From a checkpoint of a small transformer trained on Wikipedia.
Size: 10 layers, 5 heads of 128, MLP 2560 squared ReLU, vocabulary 17192, 108M parameters.
Architecture: RMSNorm before each block, no biases in attention or MLP, embeddings untied during training, some layers without attention, gated attention, hashed n-gram embeddings, short convolutions, skips across layers.
Training: a variant of Adam for these matrices, 670M tokens, 10218 steps.
Each number is 128 + 24 x the weight over its row's rms, rounded and kept within 0 to 255. Layers, rows and columns count from 0. Numbers have three digits each. The size before them is the row's rms in percent of the matrix's.

# layer 4 MLP down (transposed), 2560x640, rms 0.0369, rows 191-277, columns 480-559
089:138132148095116126111135104116132124138143118138103150151117151105093117127096110128101137116139151111074126170104107101125148165115078108126100107087112179137127114136138081113114157128116074124129098122127136164140107112070149108110120105
101:110140118113143138140121081107100102147154159132145103141120111102137135131118107134092115146122181076101107080110123071142123079172160129090140114098119107164116104142129102123144141110175085146081133092125095134120137154093131135192116111
103:090107087112125163103149172122135144077094147175110143140101129115169130112121127143108132156130142149119150132117110112132123156162121117132133127123115124113118141124147113155091155119127129162104123096126106113161131148088133171147092143
098:136102125102138120130125134118085077093173142144119154144064110168118155127123089133112129128139137130177107135178162131165102114125123134161179098153110118133128106133101137130109124122123132135114115127157139086118125134091123135114133166
090:109183139154129123091120112098126146168103150105117136156132133120146145150125117124115139108135108095150130137100120137149137099153121152140123160137151138165146148137168154108110126099139101106120125106086113170148144192114108126139135132
096:168133160114106151127131127087095118127130094134148139112111094113130134124152169129118121091136147136133125130123132112110135134134129112123109129145157151123121146135152139140115128095142077116116119132124125130130144152122123134134080198
094:134168093132149108121145130172153163132108113121133127094107125123117087122106160116110142149101080134135149112151137131140158131112142161128121140099150082168111148094105087143121157129151112149106096156117088106111153119142121152105141111
103:124120137112122120144143093144121161131108071141118106136121126161153115182132152150121150164164138132112118116160092138134134147157151131140132077118156133181097107113140140126170168163139136078117114107144118119161116157142141152134151071
100:159141126156096156147128131089134148127108133157102158159102130127133124165140104158136120119143137142136124131155132130152137102141126133048106088167151126149119163065101126132156141131146148129134146091141113113123124077107124097121157123
107:143122134168153113155131158150121127122103118155123142178084144155122096152122094128116121124140077169169100100121126138131096158146138170167147132147133160123143128077132130146127163151151131118129109108111154076127111126101083126182137100
102:123128144163157116146079118122056137126121101144118171096122110130140138115109128112149149150157077126139132130128114158103144130111110106105151096047117123148154116170121141121154119147104128111110144128110139116157148135155126112117125142
098:081139127133126143119141103115149126132173095096152090085134151146099128131162104100134137184153127144124081136136146130172088140122133190164167145163107172125147117127131124113110110121117112117128145137151085162137150126141143145089128172
105:119164092097120112144168113098136111113123070141100153101135144091114144099125128124118129137145207139120121123105121097098083141165143109104089142151142127117145091124188125117135124123149093131123153123107140122106138120130121130086128124
098:142155108139160133139089079124159128130137107145092079128128131101135145120121195119093112138178132154122141105093135154126151124163111155164141147144121125144149153164144138045087096140150101121167148144093144114157127163135131124117115128
101:129110087135089094149101155139138131130113123157113141142156148123140133108138106132118112164140119128138082060112115112122137110149116130129110168140105116110161154125131158172132153121096159141149121124130104168120145167165178123121140106
107:136123147144103137123080126095138128182079176158105135145172122104086156155154103139107181116134127129169110124152066104079138103100119144128156158112088136135114156154122158133145129106097139147136119114113156125099120109143119137135138114
106:087149135133141139105146120132136138124115137123132162085143146138106104119121139141154130100122158097108134126139149095130117137137167136169115112108137118130150109119104103137160110104143112157093167129128121148120102180138120172121127141
108:139169106149111146161143136122133149080095096154124129134118090089151087118152117117170114124124211130147132135144109150131188122132152128098124143100134118120156138107120111123104114140112091100148146148119102113121101129134122131093144078
104:132112131136108133124134150116110095143097138128129133159152143105138179117132187093139122178164128084090130128123148108114110112129170148142118121158181146126151141101078114095119141130132123149144149071148167148173094150109126153136127158
101:157120118133156150142152111133160087121136153128104134132094096143170139162143171116123141107151124105163174131133121192114141139158087153108117125150124101157110138086153147117106100162143141145126136058111103123153152130161101146172160136
103:109120141156128100136104089072120120114102128120088107114142077133142150145122113117128110165141025132102140150127138130142103094110159134135081098175116106161096102134131092142131128134160146134113123119143173136120119063135144148102138135
090:097056108125115147095151162120143103146126208167135110087123133114113146156199137176129101117092154063171144163140127107134152147135130118100139156163119158141137148123152157144119126148130148095111104130111145134114089132141155116129129120
105:155096110139141164147130148135089138109103144166125099142134146133104174130143157149147144136134057156121156158157123126091129136107110144137162159138153147089145143162117143141102143177104129113131142106132166155206100115122118109139124078
105:076130057134166137114186132121083124084102141150119120092096151150126114172119152152073122098148125186132163136180101136122163100102120135177094154138126145154149079126089121079136103124099146140154111131120119141108145165138091142095128104
096:095113113104125162120115125120101105137104141111136071134121107125118148110149154152138114138134191102051138145125176113147106138137117137126133079107123155157118114088119091160102156138132112118129148134143157151091132185126114159142119155
102:176153103105141117121120107146133140157109135130124120136151145109142153129094105119145123155168129107149135143110136134121130122140135146159120141139132127130119097083155144168148179139064122148163105136109115147127137113087136158152128128
102:137147161110088139119113131138155106130126121146112107127089100121122090108115148124117136136143107142111105095131134119122146139146138078141100138123144120132110130167110106127118140131140099137131113140096111162172098104130120071106132112
108:119137128113117091103069067114123123143138129096120140159137087142154084107160079158105125132174124123138123100119122080131111136158149147106123115147113190143158156109110140100111160116127118140126124146110098126113134125135111116105108146
101:132113153138098153130119140110138131113117131107115122131095131127118132156117084142112174109119074103104131144085152167135145143145149100123128121135114148149095145123119150125108145131133096106112093164088124145111123150159125146105147129
115:123116070145152154161157102104122125110115149089132174107123155102136132107130109102131083124143092123153114151127096188108098120097130135120123132143128122123122108150093102150144128118104120145102095128141128134113141124137072096104132109
106:173115123113095157097129145169113084132081124109156126200130130123124128146153191085155112155075144092134101104141142100085105079106110105111117139134136164141116182128117137128127138110125127127165102145115142145117107096123135104142141139
099:130137107085125140097108114126150150094094150109111094136124149122189159141142175100098167143106120110127147139120099126061112112149105114116166118118117119166155108085145127133119119137102191118103149131093092141122129149117143125123112119
093:097133109112149100155186121141175129120170145100123135070098140149154108116141131136178153103129106097074143144138120117134129117104136127121120064124141090110167123119110130154122169140187119107111161088109113103157120137139126108153157117
099:103103104094120142137135164106114132104131161146134113119164114129179134125145090142156138153114168129135156124149116136111123107104129126131079168188167167141139111179170130119127120162151141121123075081144127102154126089102159098131144082
097:160158126132117169153114144085121084073099119149113157144140140089102122138117091103127148132106165076130107137114105124106129085173128113162153173123094132158129153154099140100121103093130092127137131071120147109164156114109140154138167150
089:158153098115113135130079133123123144112131128100157120115106128092114146108096116098125175112112116163085098126129142113124120121114108118118101141150088117133109117128124129103114118132141126110141111106138117121137161130095181176134133184
090:132087089121130145151111136147112081086095118153116137143137150123110108121093122160172099135085217103123128086153154106100124148065132109149102135109125117146136112128127105141129137129135048166135125145177111139134105140113127140119118124
111:153117135134118088141153157143154127158123127101167125115150131103180146093115108105108115127116114143155126176148107101112112171115148128159128112146112104141110142090127118089128117131117116131110148106164128149078114144142112120122099179
102:103093110097176143125122125119116139101104156114141109107133101133137097170113163143095153138123151132146142119134134072136128114148121117141106125097162142137095146086106152143156166111133151134124125118085122094149108146158143124104117161
106:156149168108142070145097109115140125145145150100109153122177083107132130139136149167126141160121112132150047132113079077135140127139127166062148142115165147116116123113156145154136151139075114138139134120148153134126116133145124183088146127
094:138122132141138110130113112111136090097135150090134163129123126142143115089141123058103144123099107096116133140091108139101139153097129138129135084159150151112125112096097152106165148109139102135116119079146118157147123118137170096158105142
098:096154148122131104114123119089099124169122137122129120093138161153149115115165120138101116118102182135146110127164137066150222124129117149110164140132115152140136165145137111136085125133084132159083128110108128176149113111107143149114104158
104:150176128096125134152118137130091092129147160146140139151115140166117169110139093106119114117129185144140158143151153141131095108123120102114139159173092145078117120156134132152156150087110165144121093151137096132126132107107133133126153125
093:168148098100126122094127107094092096119130126132135099087119135129131128128110091154158110121110106113092119125121125088111112132126180113134151157123146161150144117135128122150175120116160160113145098136108137123112157139120105151082133157
099:161184139151148075142114141101123148079089151118095131121148141153168116083133081134156120140115091135153118135165078100110147121122131105081107159128113102150108129140134089073156150113116113137145111114092110111139150109164117189135136124
097:139161132115136105116131149137158143182151099126091130070121148168115132151109157157094130168157083112117128157162149137156134157114111179104157083126141100120121134145136114100116098168096163078146146121107110151104125118102126113147138131
103:114141135156173154135156137133123130122144152127140159076152139165107139122134123141114138130124139166123143146160110169125149108113162109108157138151136148108133119091097114109104131101120128157117104132084102098081142137165139122148120141
102:093158120119064169109157082113102138079155091155110139083090158147135169064159117161128132131119165123117109129148148104116115130123164138113118142127124124108130130123129108100164134127160085101114133151180091109101135156130107177103093110
112:138155103170139095100099088140148109094124106153156126096141125118103102110149130091109140105094147107137097159141127096122160137174106184172098171168142118110157155081151166143128110082127154125116092128190128142160108137097136094079129149
099:091145145127118076137127142111164084125153136110159139151193142142109124099128131153152124086099073095114144107106114095132174106106107103118124147101112151101149155120114130126125170135109125133089130111172141115106134133119127136110121113
099:125133118099147056107100131136173122118151150162121157153122146132154138121143094137144089133156140101117083109139147141122119145144146088150151115104181158183118141160117135139119127127098126125122152139156134126124142149161138077113146113
100:111149164092134158161157147100167138147129134174114138137104132119119123111113128139083128146151144096165105155098127131174181128158137128101135111136102172111120125120123112082102165132152095073115124144135124120142129139131157121147137120
100:141101146117134131148130147106108135166104112125120113165130141124144134095115093111152142151158230102083142157157136107103115144150100098106182101119118126144135136123126134130155138168112167138132141130105103101119121112115120160117172099
105:117109108117112141173118130117147140139080196124113089105078130095165172124059104150171141101090085085133140119147113150121112103124151149091136109125104145110094127099082103109089140154124120140133134128137108123143134116104110124149138112
094:138139105175163149100131157158127157144128150148144108170157103166136133132115137158119123109098185151091100198069134149114135115125124121104141118124112132127145096159107141093172156120129139139143141125162129093184125113143091145148128102
101:128123119094139113121127150148104098150157117096091165118140143130144123137129140120123104159157130125083149187105139178103145101124080124132068110133088116153144147125157105147142133120136140121094126135124143121133085151166110151120131174
119:110129083148148103107151131100117072104113156104129142110137142131125162130114139162101168116136144125086119139136149173129128122143145116157120177141130165156169133076103105141140165110131121092137148174150169151191115113120109153144100131
093:122146117095142114140131107107116133129103124175118123122141123120137156127099122115134139184137131096129095138116108140146134129148136136116125131129106126158152139125092188156146177138130174112112127107125140122138089125117134131177169113
094:129094166108150140162123143135114143106107129178121113107114158139133101153131130128108120134121100143146137116094137149131091170136093153082112119115160113145113117161110133117140128118168160106095124156139102139166153087114112117102127137
113:142115147145109136137113076123103145135128183105102123094145100149110128150162145132094164166110119090146143129096122136083128161112111124134131133172176167154160155151170166157128131071112122139138139068120122134137089128145125134104121130
105:161126124122110116131129140134119117142097087147123152137161144133109121149135148109113125158126110119149174090156126107125136131154109174092144125143175113143132135131133102104147138137173110112106126100067091120147101133164159173135143112
085:138118078118149126107137107166107107102138171084117120150144093103134140139153133119123118107141083108164133145090087125076139130129103106128120150135103152116126137114111170143134131122121097137108133098110157149121132159146157174142132108
083:100145122144145165081111115089126110135168139123140136157142118134123155140096131117155151139134106125121093097116099138126134156112119157096143162156145119134158150164138106131108132116133133137117051090160108113154178127117143129134142144
102:130137116152125165141126169089126133077120132146145124126088101098081128181108136092133152128137095148145139137157149091124150117147143112105111139130118123099130094100120133098106144190127135127134132123108135138122102129095155113142120092
096:124107075091084115164108079156093150150108105089148156124140149055113102131102129142111147067112101150110158108166119140076145102121091114114095127153106129160129155148109143166128165153134101167074137119107175147127113118125173153121165140
103:135159126126092135103125180155109132125134134175180122133104108158115149113133119146125087148109000122150100130144127157138104101168083129136091166095128118122127146103100146127136113157078165128161116127139161094138113149154137160090130120
096:111139155152158119105168134160086114110095122114116105145178139125117095130102112171111112159169117117125095098117069088132154141113130151148132120168133145090129156106112112136104160167170107122156140111150146133121124159106103109145150124
103:165124102086102142127127134167086148125096102153119154140112102132124131155168138105100079156121132118088122113166144127130151157090119146133133157126116130167144124072083128108107153143170077100135151099112146123135151153129165119113142128
088:125098110109127121117099140081131103124185120099108126106149153121116145132144148189126140160123147121129081111153101093145150159150100114140123135092140097110142110087128096150107155130116117119122118093117111136122149160143121129115202174
105:113105115114128142106161113123153141133124165070090147141125138115142076133157144079120158078107076113161100153121120134059155148115155120131114142132141135155096139103151073135118162162129101141117127101139100149087161119135142130126114106
097:109126118139097115104097139104105171114147113145088115103129104152099123150121110091114116131151162109116137160100083117115176124145089124122134123122096126130116130096134115148092157151094132098143125123117125186159118099090128110113130163
087:179123135125126123089142135147111138140151133145127117119117144149123130148161092119113115122130176108145099189133163097149193142132119109087130134110151133077108138124122139177139161163139124107146138150118099116128112131110121102116083141
088:148130149080126104136181141148110141152091122126116111138133148152116100131115121086155154105118128171107163100117113109127154137142100133143125140139130129106147116081122082094113119130135108107149144148106090118110169129190144117156168116
102:149114056130147080148132132110096132141106138092103147145154131091126157129121175108146090150113084120111104137143145122124107170113085138133159155125096145063185125136122129132092141126160130119138125129125112098098135139110120194159081164
109:085122117128133224155156116157147119102127165141086098135101166106103071134103130130129119121147140172117126105076138148155162132140126149134174120122113136095128125118137122126110117091142114134133107101082115106095174125122101122123117132
109:180108118119158145107116145191166119124137121113134116129115107135095129118146124109116084146162078143153172129095127163156156130144085149123086122078113132119148124136104143116129135133136133141131138114152183147081116136078114145074167109
105:109092123168114161135123131133135127115146155111095137138097126122157142129136175098114100196142135105121126146129116105140126135103142170151091144102135162147148114109106151097111136115097085145118102139113064121100126158141129140125120107
106:081116156126140114121100153102169094162091106141108160105112131213142110108143131140129104104173126106056094131072106132154132171124112144095110122174117171146107163100137121120116102141167129191146119094171110101112127118119145138119139111
103:163135110124128141115163146151138140101086113102116126135109148130116126160143117109140106151068107106132102117124111123162112131119166134191153142153156095112113090121117129118143156122111097145142122099115123131132112185083138128138139153
097:111144148180127148123137120150173106153160132129120147135126122088113089153130112170107148128121177173105117103111085181164087093121118119133137132108134103117178156137136132125143107136122087104136136128167148168121160095118144098142127166
104:114091113126130111098071125113129100134119115129150127093153044133139172103120135126189100145089139120149090085127116106167126159150085101130162143158113135115132155130110102133113148122125147090099123070063116157115150165162128099100132170
105:140115120128133112134126109150148104109119098146084141144110116145124103137141108150091131169165160142145121146154126145126143149074158140123152115131131182102148124120122111085115136092163106117123145126116134096124137129130105115084151152
095:129139155159089157124139144162133110162140102155114138116121125135104110087101159150130155119124104161122128129145108107140122086152150115157120109148150123140149119117151126120130145131147127137077146157117113139136086114155131082158120124
095:120132124106166122119098128170110128113113133137095174136138127112145136124139106138124146138093154122135151113151128162136111114161158116159114115133127159163143107132092128155134130102156104111130100065133081144118142126151132110141149139
106:122149143129160144115101143103089104083105121088137156137178080134134129137189154120138134147115157133169147107140135116165151143127148132108118134147176115136123146170108174146104121098078139137113098144066188129127130100142097140147177113
095:169141116156117096127185086146112154120131143145141116116170161123137111141175092153057102099122164102146121140142156098102134112153117136138119111136142120105121153105126123123087136127146123145097156127126095124124108110111122125147095166
099:107162163143148134153098107134123137136122111137103162115147138097143156150127144144141125157113033131130122169160079136108155129118105142114125097119076163149091144166117143139092156120125113135142107144141136079156124133127102126145110112
# layer 4 MLP up, 2560x640, rms 0.0418, rows 192-277, columns 480-559
098:098103170141132125128160142140149133126108180120110122148121169139109133098163153129130144118158150130111134146120143124119182087112128101123114133125132098140088122131112132142160138107128117103115166123153120118128104083124182108118134104
101:165177108135146140124140119111147154120115174132090110090159153138094136115137055113148088172102115123113147121112161071142136087159158141115116124138124100171110124113088126110134117112082110140135117123150125163151104125138119137114143106
096:153149125162114155153094138108130162125116153155142156084145151165115112118152145126148080124134140155106114154133141118104171109132157180143102153134142121167111100125180152102154088130130130130119107139144088109121100102154126114135110123
091:132162107119115133137138104123141145142170098152120141138133162139111128096132106122150093144106103159098136096153144137130118114138163159130130117152139103086159108173104139139127143124137124131144130119149128085142142154105108100149145137
095:111067118095190069155119097136111133133134155151114094137131112137128133113152107102106152098198084120111093146097141135142133138149139155135132130092133146115138101146077121101090139146124140124104099121131147107108080115113094142142089120
097:145154111150117129141101116132123123132160127136125104117130156140153124150147107109144152148164098115142121100118127085146148146144123163101104118124129147138110166109174185159131129096095087185112152111147122116100140118143157115142098112
104:158102171144099109118119162111096129149130174127108149133137127105168121138157127129094146122121129085121101131118095112145109114100142143078127104136162132148121133134089129135118147098116154122123125103112184140134087136113162112153160129
103:144157118156128188151105112134130138142146147118126115142154157146100143128119148098104120123144139126091155137148141114097137142172102143143100123118156151166130093156111150102109179137090130156117158174139118169118156099176116117128150087
108:162148113148077122132118187124141153127135122148119120134141159131136120124141075149150126143160099094148125141129114135104095116135135131115127127123122143156119116138113144190117104134148182153095127172132093112120094167092150140137140099
100:137166119133124115157121153112108129096150095121143110115098131088142163100125124126133165116161102080127121149154126091135081096147118094084141103174142112131138090107144133115186144096090087156158175144138130131095152130162169110122081122
095:121106140157134104151129108113159135151154109135157131143099115119109100121087119168124124132150126158078107158139117100143116139120126141187096096082082143129091094115156137095171104141100134135153072118126107113108113111140154134088109122
098:138139134123099086132145131126154134117147163099137145122150167094112084089145153147153102170123149152109153093131204117093127084178132151130124111127105125148148110122177144136115155127105126141120137149112123131147174125154174068162094155
101:117126119154112165083105155142097152086143186155103123130111077124114138116134163136143116166104143200089102136120089129102099150130105111103171120144118113138120154137125153134108106121096142131107101155128124104137142079111157075142114112
099:114125131145117158131109172135146152128161143129136098132135096081092070121149108126104129128102092114158155180131135115165111091149102150114126110093130140140160143137126131118139167138080143141084138134101105128140108124116112111158128155
107:132147132148150117195159146151128086104193141136110120165105142140152159112087070121150174148092108154134121162144094081141122143186119133126153158162113144144134125150161102112124121157137095122129129117157134128138125085157070111132144102
106:126103156124104135109121146088133158082144125153152153104110142100116116109103155115146097106123134087127127136134118128155173105128136125142155138111140147127109117171135139080127143112131134112153114139096105135112138153089140136132159095
110:171108132137139154175141108148124126110139126118163125167101147116148078126150075140175156129132138139099103162131115130116096079152149147147134129152134115144145097131164142138164120095130120104150112124111137099143124077157114101061145091
097:122113142109141089116115158140109150126152108137140147129140148154067105111105148170112107155057129160130182064140153120138202102124120120134134139160106159077151102119147126114136137144123134105149119141118173123131086081123167109152140117
102:140145081196129139143121144105110139115111122142126172171148150085161109144113088116131147116148159134117111139100151097127140158119132140173129156071117104171108155153140124159107124118115114147137136131100111111119114113116093146134164122
103:114119142140145125161123175161124150105175111141126134140130151137108114102113081118140167125148092100128120126132100111088114100144130149134111127119142141212115092141123164154154138132190137134115131129130183147101149127093149146066159122
092:162123160127121119116100151095136138160121155089167150117119113082119110105135110125113091109146126140117176150137169079132139140106173122137114103127121121107112144147135169158096152121140052122155152145122137161130157116104128103104152123
108:178100121150107153137124113137118127125101124110151110141122113113108122123082091117182139081163115130126108163122158109110089114128081126123110130117138135110155128154130154152127137109127119179149100142123116124170146093108087119170137108
108:135141098129102114148126130144126122136113092115152148104172110095117131132121093109156076109125077149127082096113099150125124119083084091111120133154142139132125109159114142149110113109123122093125155100067116097152097123094107149106137125
096:139169121114132116097132130144156149118116170140131127134131139122133115112117109163136118104132125167113146154116102150144131133125180137142135143156138134114170090124142151104136126120102178144121118109131096131147155129119098117178134093
103:149127134132108118130110136128141146144135171145150122153131138161163167125116123178152109088146092119137123149153127139089109089091141142144110125145147101102155101153114127095112079128102145149111111116094104095103109114138111147138105084
099:159118120119084133129107114104109139085114147119126107177128079128124120122102114127174179141147110101105107146160134119110145116164102132122104113085155122119077128128160154102118121167124127140127120130118145143162129121137137106100078148
108:095116110095119127168070111123153144144174131101134128143124154107103164121137123156152172143136139099127155143113088078106145155133088149124134127091131126166122094116136125103100138153142147121132119121102121147123133117107130165097173140
105:162149128125159118144125152092118119166110172131078134147148166091121169116136116163095144089112067103099139177128174112113119121092135166181088122159142129147180165151070144132117134147129143129127109149137131105137147121146091162152128121
117:171124141160081091125071139063097136155125121109171164118094130153144092095146153131153139143105116085128121108096096146114134095116120092136115143113087099140109133165136124111124091122141133139144117152101154132145132160139101116128153136
104:154148199125095118074141101125108115107105095100114135153128161157129132055124101131125108140141095177111112113117121142129116142134128109114146153162118122178110117140106118154136142117122158164126142142135128138129120141164121102105106089
100:127121149147116170191124118110130125151097139090119124144155141150087126117152112125137112109141125130107096096131107160101135122120143130121119201176114134104122119135110158124123135161135111135118145130162112187115112104192134125099160118
092:180169146110105128135139132150164141123120157096114116126105127131102112125107108104110184080125125157081163125138120103069118091121119108137071119094132128152134098132097114131114159144128133107134103134136131092112122117138138145148127092
098:176133156115106119154120139110160108164110118151156085119154157139118100125130130139123117076154105128125052121137135123148141123124098117104113128115159125092104125134126129152094127076132139137121108139131096124163125128116145145155116079
094:109122163149199058106132092122141147123116176104144107115131131151134092105104122141159145111155153140103133124114120117141120132125154078136100103120142092121135099149146127110139157145071185116108158132193117142125084115125123154173138105
091:118114125164156088131113163141154155147114140135143150155136131153142152112177076101142065153148106124131155156115141171138182145156109187116131144126137116132130107149137137157131097140126086133136175127151156096137119117114118110111130109
088:159115136135134095098138085141150134138141160109147139148148146103147132132113153156127126138104163103160141134104087137110151120121051148065110180132133109113110135145138123078123145115138138124101129122061132167098138124105103117175148137
115:194104132151143115151131135129125171119094121079121134096135096132153147101161106134111104171148115115132105125145079145062137153108143134150115169129113134109123134123117207121124135164093116127133133118126103149113131135112110161151188148
102:173140173105108095139124142105128158136125105079136142132142141086145114139148129104139147181084122160132143096134146092121143092133144110094110115094123124136118070119167128177176123117139097121150214149122148120107149127122124160138109100
105:124120123101118121190111117120127144161141136164177145169146138114148135125131105134145103110087125141134135082116123092103132100140139136161133143096125115160153136171097123084088112105160161127108108118155135160103088150108095117122157109
092:136076171148161185116124098103130125154168175115147135127120157154134132133162140129109156076120124113082153121083128128136151105185101123148125159172159157103163113149111133120144102132146152141158137126125086159176172116090165104114146138
095:170097142135111096134115144121169119124130117136123145120150164155166135078143136121182161122107127170145142135078125108135160114113133116102139109145083133125161088152134143151111147147141146151096097164077120116132159107121128144084152082
105:158098132107097127111094135126142149161099107114146127123128114122133063119128149111101114154122141122129075118129123151148119153110155113138096136152160142135122086111138140090092129138115118141092137102146105122122167135136116083150133086
091:137122109149119153102100106129099120165136128146103130162107145064168135129133134121155128157178071118150111101149119146104118110103139117136134153147157130175125141130138147142087071096136141130148115121154190099139136138143123111158135119
098:181149140107119156113109140154134116074131121115104117142134108158160150084117127093111127139135092120148121156119095113141119155131107107157119080143126138110116076125105150164114096099086123191121094142182135122134099144168127166094124097
098:134148177180135137147136137127130140111119152148114133122134141191107154148119099116203158137144130114114149141159119154114150077104119109127139096088127129102153155150142144126130174109109140109152153133125130156128081105134107121177103142
100:154087153090182143127107144106139113171110129156116111135114116123100137134070144124099146102156064160104139169123114148131100142111120111139179106116131125158134146129143166160161147125094132192165129139132176133111140102104109069115092139
103:109148096093093138162149123118089115108136107096111109148168115127176155106122134138145158106142104159168132119111159072107147121094142141142147119109108099124145170097135195109169151132157076191088082134134143127120126107131112121123121130
114:120144137139172164175121118094164193139147105154100120098074110098130127079119106141151136143134123097083140135137142100153162122146134135149132117153131109095148172130138153147117146102098122120125109144125112169114147095121120133164136114
098:159126117129119113112136164105132139111100149084175181137122149142160141156151178114147148103085104125101136144104103161110144137098158109149107129127111105130115124132118146147146094107084148108096132135147075141126128102107117102099142143
097:145134150141152148155106168118107150130140099144145082117125072174130144101081098165141159119096127141149173110125037108137123121152136141138105131113120137182148127162150135127098123122076166133104092107119134176167178122154153084109144093
102:122120106106135115137146135083172105132108153105112165128134117099142158117152093125108072120145097154139110149114120095130114110122117132114119097087115132124131110108141177127114120188135114127148132110108141111071134154078155169130110121
097:157139135098142092137112129085109144142206138097096124131153123140158114100120130091103131127131147124097139121154157095140105141139127129126070115118089103120126146159100133131133142104075132164135125150147181126155116119130126141165118107
104:105130156117141133110131132131113120148166127127194111142124121097116116104142118133110168133149099125079078128176136121163109144161127116146110124151125132112154090130126122149110101141105174163075150151145100123165130081135152141156133122
092:153121157153099132142138106139138130168052112153158135134106138105161189137113111141132158097153122082141158094132135133105150134076124124095143114123130127109172140095122117135152173105087094108134159184186120138130110136096139093136144083
102:112116154117126108157126113065137163126101105125121145109115117117153121117120131132122111145171159113167144108115110078118121128104073134134084099163153083116136156128131142114142154109103126142161120142134142139155114147153125141118097123
123:128132128114162116112106098094132126124162162108132144190166119138091124085146089115144150164102081148135158130132146133095161164098112157163124144080124132146152095111090187125132128133140120116121120148162138116105150140144132115174100128
090:140123127129148135122116113143073155096146109111127154157131161134132092117153066174108101124136107114111110162130154093123145084157135152166134134138128089145166143109125143135147088075124150135073149081089123073134133119097140108089139109
093:139130144101091146094096176077129121124178098133148146187112151096135128136145136129176087156134127085124113106124126126104150137148146140135133151115138132145148131108129159160123126116152137182108138110180079084096098126102132124124159108
115:120135188135116138126128119090128123101116101111111125116109178065098140131118162100118176158152121121118123127122130167105153178159135139085119151112133118172093121139138149133120120094131136131147146131131123151133072125157113129150154112
102:129155100136163140161113128120167133127154128139173148153136123125129128123144132125102153164119108141111152086140169081129117140104131129152160144184138160166142130099158155090144118112127111167141167083085130105131103126111117102163106056
088:087100156125138150140122111143134153115095171108123139133124122126125105144133115110126113130129110132135192099142146118114160121145084125156078122133110122161108105122140098133149129096121125139158123149164124158131126156145136162098184161
088:168108122139143148131142140147102112106112139146091110135086106129073125128117155130060160103118113134148134150179119155139115111183167170189146134116125152164146130137091145119114135123149108150120151174137103166125053101160154114168136136
100:149161103096102126128109122119100142104103130134143139118120145093137126096105111134138096133118101162130122141085081123120109160118139125150168173147136130125118122103115122133160113149098107124110120128135077140113088076077132127136142116
099:140169139111160138123148115120122122146127119166155136159109133170150124140165132140153120116106098118101122115106175110155157124100199158113112136105143122104155129160073103105165124166152128093162133119123111148130155152108113143095174134
099:178135110120136112147068117122128114074116131125119109086078152154103108124139158139181157108104116132125063111143141118138154083103108123131095143123117112102118138142127135138121153130108134164125130140098123113135146146136124132141150116
096:178092146122109180159147115105115119104124146162122150126143170129167149116141082112132101153156097157117161095127140075132097169150141134070172130101129139192113162126139116146184151084077130136162169118099156143102139114159101119147123131
111:133124126158112112136090114152067134107112117122129115174123155137182123076111139129132076147139118136120108124141156094085163115115186117176172139117131120159143106134141131184151104138145148142164153147136150142167099127100114084100067125
089:146126140147097109124126180102115137142128155131082118149132075095106085142125100079091094117094135073143132128116138110149104121150133130109176101142097112108149148184110117131109110144113136131113155111093160132153152157103118135139141123
106:159149137147147127144137134137139145105150117106148111150088140165137114128102152119110141145117084153096126091118138118138130147100177155095129155144140114153145114111172139168156091126134091148129146153152090094131147089131133127111105084
097:152143139133088117123123081114136125140135103118103150118107136117131087138133117156158138145141139138088129130132160079125132117172120139141115126129133111158155141153141133126129147146145130107107149184123142096125124078151160130145145106
090:158136104154115189136145136114109110138121132095102118138128099113126088079105156114097106151107142146107117156124085163129111114134125114148140112153143143161171119143133126092096085139111151110089125119133154163152094091125130122123154097
094:088095115211144120113118144116154145130141161109126143143105104094172170132154092139119107113148110141085126154159173140143124103119157137104162134127138141142176132165142128148129141113150123136139138144171146125164143144106095125093087113
095:159106117136149092152115129140120121121117134085114132143149160070130087121144139131130130129135105159116143122143089111109132124142128142084132150132111109125181108140104130128153140125117160132112147116180102140160113125108128119171100124
115:136143124156106171162146119130128149162082122135114128143134131150091090125132086127105119106110131115084183085128129143133144123142103096113102097125151123105130127106082148119106147184099142116112118123110102152142144084154134103113174107
111:140118157111114077146098128169164162146117144130119142142146135159144151107113130072121121138115108137100125114109090156130141166133102157187103107097100110172136125100129162117147138156137113106106126144128171151151153108126182127094150087
107:144151124131087148141157108100096122101075191127116087156094112136128131121123135072094126131158071140138152159120117116101118144093164123139101087131137127111145105109078140110122100140122087089163116100124130098077131137112117139116145100
106:108129191166125140102090084122141128127155161125163118116158133130061080077183078128131085099143116145112083106122100127124121079161120142163155151137130140103135115143149132114097123139098145124122141079154158145151134136124150111109097120
099:134120155143133136127114165175110097102149101111149113127134134088135095113124093139139153117128098123114120102143142115103141143136112082100159176158072160163180095139136125124151164162112122151159112149130116112164099126123102101148129103
099:112100118135117130148084118096134120146073147144103126145151137080149132075165113092125116153086131124116142143121089146123171120133141103091128107149163126130135096126120140128160130165109168153126118154141129137150081092127153164121159094
103:161121159124124166131112148129160138168125131141117118163136133116121154099102118145146167101133120126140152121137127119102127155142119111159156155096153108124150118141079139120085125133120126131121073155112153120130102085143164126118161125
103:117114121120139157098119116119130170159129151140146108172121137085131136123144094144149136146143119148127121143112135137107108135117095131143082150131149158128148101112147153104122174100135101145180146190123098091154157126112141122050108123
093:103134146158147134149104156156159101119088140127123147148120132137103128127122100133105112146119089137110139117083132144100127117062163109138160141135094202142144129121154138116140106130069127146120098101203114134130093119102133080137161113
093:159067131141144135158106138116125129101196096083200117119161094122134131116141125122152117156136135092136108142142130131090155163096136156137102061130133141120125152160137146134133149104144117145149107147164136111126123082157081129110163111
102:127105162133136134122110147125126122076179123089092136123132164137145128091137142120154173118158066143149121108108127129135132146165126063159120135158106078118117108106135157158165086092105118164119111118149151131124092116121121150103114130
099:119116113165099094119137134088149145105137140136125132136174085136136161117140093124098112136102142137075117147146146103091171116128150110128122163114114117135108105121179134158134152114112124114098158157139127135131111181127117099149087120
096:111120197130170142126102148109147163122162106150128142156148175098104139145101123176140134139153093151136126138101131167134122167148109157109133135136153132079129139147118140131114119134160100101118102134113144116159074088094089108139142103